config.toml
n_layer = 14
d_model = 256
n_head = 8
n_kv_head = 8
head_dim = 32
d_mlp = 704
vocab_size = 2048
activation = "geglu"
norm = "rmsnorm"
norm_place = "pre"
norm_eps = 1e-06
positions = "rope"
rope_base = 189000.0
rope_fraction = 1.0
qk_norm = true
attn_scale = 0.177
bias = "none"
tie_embeddings = false
parallel_block = true
extras = ["local attention windows", "shifted keys", "gated attention", "value embeddings", "hashed n-gram embeddings", "a smear gate", "an embedding shortcut", "learned residual scales", "capped logits"]
init = "normal"
init_std_qkv = 0.0344
init_std_o = 0.0
init_std_up = 0.0344
init_std_down = 0.0
optimizer = "muon_variant"
lr = 0.00734
lr_mult_up = 0.622
beta1 = 0.95
lr_head = 0.00321
warmup_steps = 0
schedule = "wsd"
decay_fraction = 1.0
decay_shape = "linear"
final_lr_fraction = 0.0
batch_tokens = 16384
seq_len = 2048
doc_mask = true
train_tokens = 263100000
steps = 16059
dataset = "wikipedia_en"
Each number is 128 + 32 x the weight over the matrix's rms, rounded and kept within 0 to 255. Layers, rows and columns count from 0.

# layer 11 MLP down (transposed), 704x256, rms 0.0493, rows 488-504, columns 192-255
[[ 87 118  91 118 169 146 142 110  93 124 117 126 102 177 127 123 140 130 194 116 162 123  85 136 112 122 130 126 123 205 151 131  86 139 119 185 139 142 113 210 102 130 118 109 131 123  99 149  90 141 164 138 129 150 169 122 104  93 135 114 120 125 112 125]
 [121 120 156 102  95 140  63 123 142 152 126  78 121 173 134 138 142 119  91 170 164  89 185 142 160 125 104 131 151 124 126 146 158 124 144 128 211 123 107 130 143  89 157 168 178 204 166 119 144 105 116 129 180  79 101 114  71  96 132 170 151 102 179  83]
 [181 124 126 106 118 130 108 130 117  73  71 135 179 142  95 174 100 123 163 123  51 110 137  80 111 135  73 125  87 110 112 105 163 110 174 164 206 134 119 124 183 128  75 127 144 109 145 159 118 138  74 140 161 136  89  85 155 108 106 165 103 140 140 180]
 [114 166 112 160 140 134 141  93  73 112 157 145 116 185 126 168  67 192 191  95 153 103  60 170  85 105  88 107  84  83 117  78  98 129 124 136 175 127 150 176 160 120 174 163 114 120 129 101 173 211 170 138 106 194 133  89 138  79 141  93  51  58  77 167]
 [128 141  78  86 158 107 163 119 147 180 114 142 138  89 104 152 138 172 101 135 118  90 162 110 136 132  96 161  51 137 163 135 129 114 143  69 120 126 102  85 127 161  95 133 156 145 166 154 182  95  78 114 162 140 132 141  93 139  50  63  98 149 118 127]
 [133 131 145 166 115 157  89 122 105 122 119 122 127 227  59 150 192  74  94 120 168  98 173  96 180 104 156 114  94 174 134  98 197 116  97 102  91 187 208 103  84 172 142 183 147 150  92 167 113 125 115 189  96  75 103 198 121 117 141 105 109 205  57 139]
 [162 173 106 112 152 121  60 183 149 116  92 134  71 131 151 118 131 174 118 162 172 119 139 127 132 114 128 165 122 103  90 144 118 104 110 138 115 180 145 184 174  99 139  94 111 156 131  88  50 136 139 135  94 126  95 120  78 137  89 139  99  96 128 147]
 [160 127 171 122 128 136 122 117 113  87 155 187 141 152 127  96 145 157  87 171 118 176 121 138  89 112 177 101 113 168 139 163 177 120  94 135 149 136 116 136 174 135 154 122 132  99 126 141 173  78  70 156 134 127 107 149 154  98  99 153 169 140 185  75]
 [142  94  89 121 170 157 124  99 145 133  74 147 108 101 168 141  95 138 155 120 111 111 112 144 146 143  73 153 153 100  36 123 147  45 181 207 140 151 103 174  66 190 111 165 121 153 115  94 116 106 154 115  69 108 140 147 153 115 160 111 180 113 141 130]
 [112 157  90 145 132 172 116 174 159  85 137  91 110  71 114 149 133 175 144  65 132 132 194 155  78 126 143 124 144  99 150  98  84 126 140 151 172 104  98 129  47 113 117 195 164 184 115 148 122  84 105 164  90  92 159 118  42 133 117 189 120 151  91 133]
 [171 144  71 165 101 136  81 141  45 188 149 147  79 162 135 198 113 149  94  73 183 167 163 161 166 176  44 124 126 118 114 141 176 102 107 133 121 136 129 123 127 159 154 129 112  99 148 185  73  90 159 147 120 105  67  70 155 115 164  98 155 140 127 140]
 [ 92 170 165  79  96 110 127 178 170 159  99 127 147  87 112 102 135 153 165 167  90 111  55 166 160 173 151 142 108 101 180 133 116 144 110 139 109 184 133 112  63 167 154 162  94  49 165 112 189 134  43 188 118 137  95 171 124 151 102  98 139 119 115  82]
 [ 83 109 128  85 108 146 140 138 136 167  74 122  98 129 131  89 141 132 135 122 145 162 141 132 118 151 174 125 121 114 135 149  92  92 117  94 129 124 157  95 132 107 180 128 109 177 199 117 115 161 153 121  87 120 137 159 145 141 190  80 180  73 131 151]
 [122 108 102 115 145 118 134 202 109 163 176 116 146 163 114 107  97 144 164 136 123 136 100 126  58 194 134 129 128 162 159 170 144 148 131 150 136 134 109 103  98 101 172 138 131 136 167 117 136 136  77 110 114  99 127 121 153 123 134 158 114 125 126 119]
 [ 82 124 109  81 148 156 108 180 157  87  77 167 173 114 116 116 129 103 143  76 120 117 133 151 143  77 136 104 149  78 170 133 148 119 138  99  96 103 115 114 148  96 114 129 129 129 147 155 162 103 142 153 114 129 111 176 124  92 146 137 166  87  78  97]
 [ 94 125 148 159  75 131 161 142 123 157 120 171 180 140 118 145 137 106 191  92 172 128  96 158 166 140 146  79 115 145 144 120 105 152 140 113 103  86  97  99 132 148  96 148 155 165 159  65 157 120 115 123 124 152 119 106 147 142 143 135 170 111 103  80]
 [ 77 154 150 115 128 106 149  67 126 110 139 130 129  83 159 187  80 141 176 148 121 128 115 108 143  64 196 108 147 135  93  77 148  95  99 166  93 112  98 161 131 171 164 112 137 175 176  77 108 156 112 153 100 109 134 109 111  92  81 133  95 117 102 137]]
# layer 11 MLP gate, 704x256, rms 0.0852, rows 489-504, columns 192-255
[[114 112  79 143 104  79 186  82  50 122 137 162 128 114 140 128 130 140 120 145 136  91 144  94 166 100 170 109 146 190 113 105 117  98 155 117 129 139 127 122 141 151 134 155 108 146 124  82 195 135 131  97 125 126 204 135  44 155 185  31 104 128 149 116]
 [162  80 116 140  87 147 122 134 142 120 142  93 152  80 146 113 146 184 106 135 185 107 189 161 125 110 155  92 183 139  92 145 152  53 142 142 104 145 170 114 106 112  91 189 149  71 129 108 167 150  86 104 201 122 112 128 138 111 143 168 141 187 106 110]
 [135 127 114 120 143 121  99 132 112 126 104 121 107 158 153  96 145 166 144  70 105 111 144 187  78  89 137 150 111 151 150 133 132  90  89 104 139 114 190 137 150 160  95 127 105  77  80 140  88  72 117 149  96  65 137 119 131 128 123  90 159 119 136 167]
 [138 125 119 101 108 100 177 138 144 173 166 131 160 184 134  72 104  54  93 137 143 124 126 116 151 112 154 111 202  81 100 126  69  72 119 154 165 165 131  88 101 153 157 145 182  67 158 112 123  75  85  86 131 128 197 141 101 197  86 152 117  94 136 137]
 [104 104 111 149 100 155 107  90 125 144 116 141 133 153 168 128 101 129 140 136 119 151 103 128 108 199 255  92  81  96  90 117 144 123 126 156 160  38  94 108 155 112 199 163 181 146 129 153 155 100 147 159 142 141 130 179  91  91 142 134 143 142 181  92]
 [ 96 122 164 107 159 107 120  57 149 114 156 166  91 133 143 124 200 142 145 143 162 125 150 130 143  81 159 143  70 161 141 119 132  61 141 143 147  87 119 157 139 125 149 126  82 224 143  53 168 144 121 130 176  71 206  95 138 131  92 104 121 144  92 202]
 [116 117  75 170 114 170  95  93 116 222 140 142 154 149 163  43 119 101 137 120 135 156  85 117 138  91 156  80 114  95 132 131 120 115 191 141 160 142 108  84 135 128 130 126 111 169 155  88  57 121 162 162  99 166 153  94 162 138  83 185 115 122 147 153]
 [143 189 120 125 100 112 166 155  99 135 123 158 139 118 156 108 114 167 118 127 115  75 123  94 149 120 153 143 105 166 141 110 207 163 157 140 118 100 116 157  55  92 109 144 100 182 201 128 145 108 139  54 230 139 130 150 163 142 164 188 135 171 107 114]
 [160  96  75 102 146 135 137 134  81 147  92 115 151  81 176 141 168 127 108 139 118  93  97 137 160 125 102 171 156 116 161 113 129  68 122 152 144 134  92 127 156 109  88 109 154 128 117  99 162 121 106  94 104 159 184 123 106 126 153 132 124 112 171 127]
 [180 140 143 136 137 154 134 195  68  94 154 137  82  74 131  91 119 139 149 117  69 121 179  95 164 119 124 150 150 173 123 134 161 110 148 112 183 138 179 125  74  95 195 115  92 167 135 136 109 123 172 137 137 103 156 129 140  98 132 120  69 156 203  77]
 [149  94 103 123 152 158 170  74 109 137 133 107 140  91 167 134 126 149 129 142 126 153  95 134 125 103 169  86 147  92 153 236 104 130 117 158 129 149 166 111 111 102 173 209 139 122 126 118  87 128 109  83  94  96  86 158 143 105 106 121 112 148  93 178]
 [144 124 126 152 153  96  89 127 150 153  68 173 138 137 126 157 116  89 160 178 130 119 121 163 124 111 129 127  99 189 116  94 120  58 107 109 163 128 190 136 142 165 127 139 134 175 131 160 149 160 166 121 128 144 109  66 142 167 148 107  74 130 150  71]
 [189 185 102  82 117 136  43 178 121 185 135  95 132 124 129 135 139 117 158 102 157 146  59 158 143 156 130 116 143 170 172 100 126  96 133 115 134 153 114 138 180 124 123 114 127 136 201 156 108 138 157 113 117 117 107 136  84 151 111 133 144 112 162 110]
 [133  74 113 154 148 108 123 162 162 117  86 156 151 141 155  51 124 172 153 130 143  93 100  87 153 116  97 151 145 118 149 123 163 151 112 159 107 147 114 171 113 184 146 105 138  80 130 128 106 149 143 134 149 167 174 114 137 164 119 137 162  97 108 165]
 [119 140 114  90 116  99 124  96 178 152 110 140 139 188 143 134 114 150  90 166 174 177 130 155 125 147 140 150 170 132 127 158 119  78 136 135  97  54 110  93 145 109  80 159 134 112 128  99  71 151 129 175  94 128 114 123 106 143 139 113 142 193 130  94]
 [153 130  90 124 157  98  68 100 151 103 100  82 110 173 195  97 131 158 150 162  73 111 189 100 106 117  79 150 173 101  83 150 134  83 140 116 154 140 206 139 141  87 117 129  46  87 114 132  77 111 104  84 113 104 130 132 128 173 166  74 111 144 103 128]]
# layer 11 MLP up, 704x256, rms 0.09, rows 489-504, columns 192-255
[[136 125 100 153 181  73 204 155 127 154 141 160  80 139 117 161 181  45  95 158 156 119  80 117 115 165 147 112 146 141 155 127 145 124 131 130 125  93 104 138 163 141 112 160  88 111 120  79 171 102 137 147  96 106 140 140  98 161 129  81 154 146 115  80]
 [117 194 143 110 113 140  82 175 116 124 130 148 138 152 118 136 153 203 130 130 109 101 143  93 105 130 129 166  95 121 148  81 156 153 117 152  98 152 133 118 151 148  98  95 148 110 140  98 133 133 138  87 124 135 107  95 111 128 114 146 153 115  84  67]
 [ 64  76 135 178 105 117 143 140 148 141 157 182 112 154 138 101 172 110 133 125 199 106 123  75 148 112 102 144 178 102 151 197  68 133 191  91  99 109 167 128 103 148  96 226 179 138 141 172 130 120 127  88 144 127  93 131 196  93 155 138 125 129 168 123]
 [151  96  98 126 155 145  86 152 122 170 108 110 110 117 167 139 126 143 169  68 141 115 149 132 145 177  95 138  99 151 109  87 222 160 163 168 112 129 147 131 123 153 142 128 114 183 104 131 162 118 168 145 185  81  45 100  85 132 110  80 134 145 146  73]
 [185 117 188  80 133  88 173  96 145 140  98 130 136 153 107 100 130 167 105 136 145 114 137 106 133 183 116 151  56 108 154 166 120  54 127 104 140 151 155 100 171  58 195  87 127 151 147  83  94 186 123 134 195 134 142 134 131  89 113 116 109 135 106 109]
 [128 173 137  95 101  83 159 115 103  89 162 153 126 120  92  82 107 155  98 148 144  63 123 146 111 115  93 130  83 124 127 155 114 109 162 134 206 172 117 125 154 116  95 178  71 139 115 174  67 145 128  89 136 159 154 112  18  98 115 147 157 154  84 164]
 [142 152  99 107 158 117 130  92 163 157 108 160  99 153 147 137 168 166 148 102 109 132 101 118  89 132 207 137 197 141 101 141 180 149 168 186 116 159 162  75 112 146  96 125 177 100 140 178 104 115 144 175 142 121 133  54 119 124 105 135 181 121 140 112]
 [171  72 164 147  41 122 126 146  74 174  96 199 136  76 128 117 112  82  96 132 144 139 143 186  46 141 169 110 146 141 124 161  88 118 116 147  57 160 153 175 136 132  97  93 132 163 138 165 150 151 109  64 161 161  35 123 104 126  84 126 146 146 104 112]
 [137 123 176 131 149 110  82 149 153  69 147 145 156 173  82 129 161 124 172  90 108 154 133 132 122 106 138 129 169 117 110 162 172 146 161 102  97  91 130 124 140 172 120  97  89 107 125 140 153 160 183 151 160 100 138 112 130 111 100 152 179 218 134 122]
 [146  82 163  97 118 155 167 163 132  65  96 143  86 181 105 149 124  89 123 110 157 128 149 191  78 160 130 149 130 117 152 170  93 108  67  97 169 175 107 105 120 208 139 133  82 146 114 135 125 138  73  74 178 155  76 169 131 166  64 118 172 150  93 157]
 [109 142  87  88 147  87 185 156 133 148 134 137 184 170 102 111 118 136 124  90 124 119 145 116 176 174 163 143 124  94  99 117  86 177 134 151 136 108 123 165  94 105 117  80 133  73 111 196 162  90 163 127  55 145 138 122  64 177 142 140  92 162 118 111]
 [156 155 104 114 131 113 166 110 119 124  67 190 155 199 196 148 106 141  98 128  90 140  93 106 153 116  87 150 112 138 135 132 111 122 103  72 178 112 141  85 158 140  82 159 152 144 139 179 165 120 154 111 175 101  87 106 102  99 176 118 169  95 187 134]
 [179 153 104 124  94 121 129  91 163 104 102 130 155 114  91 111 117 117 112 129 134 152 117 114 122 155 165  77 155 155 114 158 173 112 130  81 173 108 142 101 104  64 186  82  99 112 195 124 117 179 174 132 125 135 130  92 103 178  82 118 106 168 134 110]
 [ 99 136 111 100 132 109 116 121 104  84 138 104 122 106 111 160 106 143  84 121 144 114  92  95 121 156 120 112 138 104 158 116 158 162 196 179 107 120 164 104 140 165 181 132 134 110 161  53 112  90 112 108  99  99 172 125 138 148 123 147  77 112 175  96]
 [125 106  68 137 167 145 174  66 134  62  90 102 168  86 125 113  96 130 109 127 167 146  64 167 147  93 108 165 145 108 104 149 117 106  48 116  86 153  91  97 177 138 128 122 119 132 128 118 131 112 113 106 140 150 121 124  46 166 122 158 124 159 197  86]
 [148 183 148 101 113  65 140 104  99  85 116 132 101 128 129 131 106 103 176 182 130 112 101  94 168  90 140 173 196 143  79  88 128 159  95 131  98 185 151  73 140 144  73 160  81 101 117 154 112  82 128 103  97 133 156 141 178 149  65 163 143 158 121 162]]